config.toml
n_kv_head = 4
beta2 = 0.99
warmup_steps = 451
schedule = "wsd"
batch_tokens = [8192, 16384, 32768, 65536]
Each number is 500 + 40 x the weight over the matrix's rms, rounded and kept within 0 to 999. Layers, rows and columns count from 0. Numbers have three digits each.

# layer 9 MLP up, 768x128, rms 0.0788, rows 674-695, columns 0-63
498554493493515487473484535485540552489464462531587505481520466477482489454474447471517538454534480525493527452424485520427526494493576521534477492545417544509435507490537530496502479589465515
531443496479497513472513459574531525505498489457471442489478471553536522514465468468520500491467458513564483470517496521436520570411527555495522559506549462500456490507471491522507505488510508
472507457458469487491506485540408513508497459481528417548489410492418501509492500469547478502474449523487472541499499512501599525517518503420559441489545586610570524492425504462507460482521462
509419395500499508477519500497447509495421470534529518486553461507512482486504466420594467531401528504495463423507521448474500547507526546455491531471518510470567488460467565550509579516528498
510488539523478619551527513563514521549492499524495577516450495553550529539450457508507402542499457505445483426463512547505481535530561441564543514478566509538540516536539479534485543517495559
510510509458485501519511521497455552506442521478505496487494482532545495485467464501513487487500494526502467466515516490459498482494524511505476544562511503453480518513466515525495466492496525
530433510477516501506414471531484476514499477520502487454528452526511535532470547540522460419516478563476451448546499490503573476514500500570526451534483428388478504540513488496468538498533483
570493517467555497537447470524515423463494508561465519491493455520443468563501509586553481493474461514530518472496515514405539505468519467436527475477484456458498582530461524437473533421457540
503498519488481474478442545478505420540444461518479428541511454521526524456479448590535461454443486503447546481502582517429494475434470498439435436489527569497533488513488495491498572590495473
545467510542470480460480508547509489503461489480558437489566471512570456463420459533497546567476495503488462499530543502481481579473469437457525490512505502462519478516501517561495524479518480
511457493555441526521423565500466508525509477555567513519445487487530508475501575599591511548457465536521520498501467427499503513527498406559488495390532510498465582454491540565497555582543480
497477578424509601561473534522420427525549480465499540473457480531515545489491472569537518566535497552452457508442489451485560472543491432485399494471489535475442486572470496568514544472561474
467440506497438524542445526552556457558490435486505413472461500511508533516453515473545543502508448516526535518476475507401558523436498535498484480502482542479537524546536520477414492544489479
538525460469440486503444504500389481543474479477538513436496459539533507506508498524474494539494506541547528436563516494438508511416541438538540393549515506558457550569541506562527531524502535
531588551457505515502477473503563484521491450513515489591506427502518534491504491491506468487527495504585455473498549476494517446453517567512445512467465551528542508477458542428429456562468501
506483474524440476479484479447410479501540475546496454505469520489416502535441573554514547501393476524579506495515528450484494556525530533391506437538547581456449607549561407421503441575452482
516461460483412490452480537568510494509508577477499516539496479542560515505484507478547499479500481540513479469509578560469484544519534523441517523497547526428559497472521509554468507536493500
496490552493455506429532437547445489539531443581475559539521496534439496505465509495474567440464481548492409473460496526454544561392541523507481529590450483460542490510421534561499416513559501
506480506504492499519456445513493472557502532479507469498499537593545500540479591489528522515506417516518476463538583486418557502525493432472493420520505422421486523505480470512448486486479539
548484472499571488513441491523563470455499496506547508507512485484486462548511548531620539477488486520509560482445541536441480614510622454427521485518524483523457514481529557487518485486502487
510504456485496527530463441474451480502503456532516454592561487502433486507490471544525476450539451511543470486494496470462496522489504553386532490544515570513488470551512528465436475533524518
499496496501499505506501491512496498509495495492511487507515493510501506507486498498507510490499492507504496491504499492493503512500510503499495504510508502492501515503498513497486510507500486
# layer 9 MLP down (transposed), 768x128, rms 0.0754, rows 674-694, columns 0-63
484457457479487503505531533455490545469410479486419550508555487533446512501463525453508537417512505440520541485510523533490527481541379483481510519466504525502486465521459498444522461521537526
456527529540511499534422458473491492565528433476489513488517557502458503453420535474515520510533566536463435482480514496523488514475481486494439521527490513460451535434456514488498494557534428
485549524507469488482420429428443488414501521537475462580502576452510554403464445545430521497490494516539455513460476521538489465450493523563479515406488555521502446512494541440538497529496478
470462568492480556517459508418437533482482498492489506507478510516473520528495510381476595509542541543510485447542463465475504520504500515503542535418444547438467504585441614527439423535538433
419487534465440480414489475483497483431480517499522491459512488479520567510427459486522498509519482548487538583460558452487543479516424572525508429461471455549504563452480475510482509476508472
510469460448468563487477496482509506491544511529519501483483502461493465522516480530473488503555521498485492509493492468495508494509500489484535454526540506509481500527491521492521476509476527
554465518605529526521421466499479534471462511482500474544533568578535540388559530529443508544559523500481462504492411426535519487568475490528611544503502502506516534611491450459492524513488568
507501539536518546539521522543501533458561465489497438480473522447391525453526510542451528484499560539468416506544548540611591468463495609533533437536532510567592482473482459419581426547508527
504478440529539516483429513509534511492540440570499536444500511530474523520509488479414497466493458516560448498503490580496409474470513490528502406505464503487524555522482487522468513405482538
440473474523479481464581453503441511488501564513478506460486510524493496542473432476490453523475478514455479476511525556513549461492513503501548510527488482501524480499491441522521450532505516
532532490483600447430479463486550517531477503535518517499498510514515499477562510516514515450514495510448575545454521488535508455547487441521489553513447528463525512517508509555440511483440534
559455436490546513420499484523544405494530570520479531572474463559469551496457576553547484467503448469481538553482543487449505509519518433491468539500456486548507456579490452522482519442454530
497457476500475517482500500484512520414493533478486551503488503518505522503502493448528551538454525484521495431514473512541520524525513528498563472518524421505525515435523449481444459442522481
444530538414464493516480469463480580514541573387484466514467427529445483494543521409527429460498388497502507478498569526475533540512521513446491517440460507482517519530497492465582452466542534
459526543553525522495469499421519514517479430576483482410451488547485447427504455447489500447593491534515455478441460501533514481504557465423495467535407423511499538443519488443487455537579564
551614573497452531479476556545470443463517445487499533467476411506463497559463566504419508590406442458554516511580534489488426519498547447505488556394521466524545530572485443507430416491535427
480470442500524534487544492451486540529512506494566511523500465512478524572514482517491488460514424483452538479514451508482504476466501511518438542461494496534487532453480483514504537502525483
482451514507549557518565472543535542481460511459470449563501447438499432489444480472469478496452575477487487500436465448511539416568648548490513467455488536513473516419561420463424459483486518
595547506505479536506503429460468451471518470516492522519520506490449519526451580558458472507443462508477416529521488495516483527519505532474558474553539530506493503486426447509484581611502480
463456481464493496509426490530535505458422571535528548497516507479450533503557469541467477476483524490515484551503479551515452477498440471449573488593471457475435399419494490521441500486451510
446528424503539458503543455475497463494453503512468491563483471512463491472487487490492459486470471503401530530495459431528514545506462495477556524459508579565512485511539482485530508517468501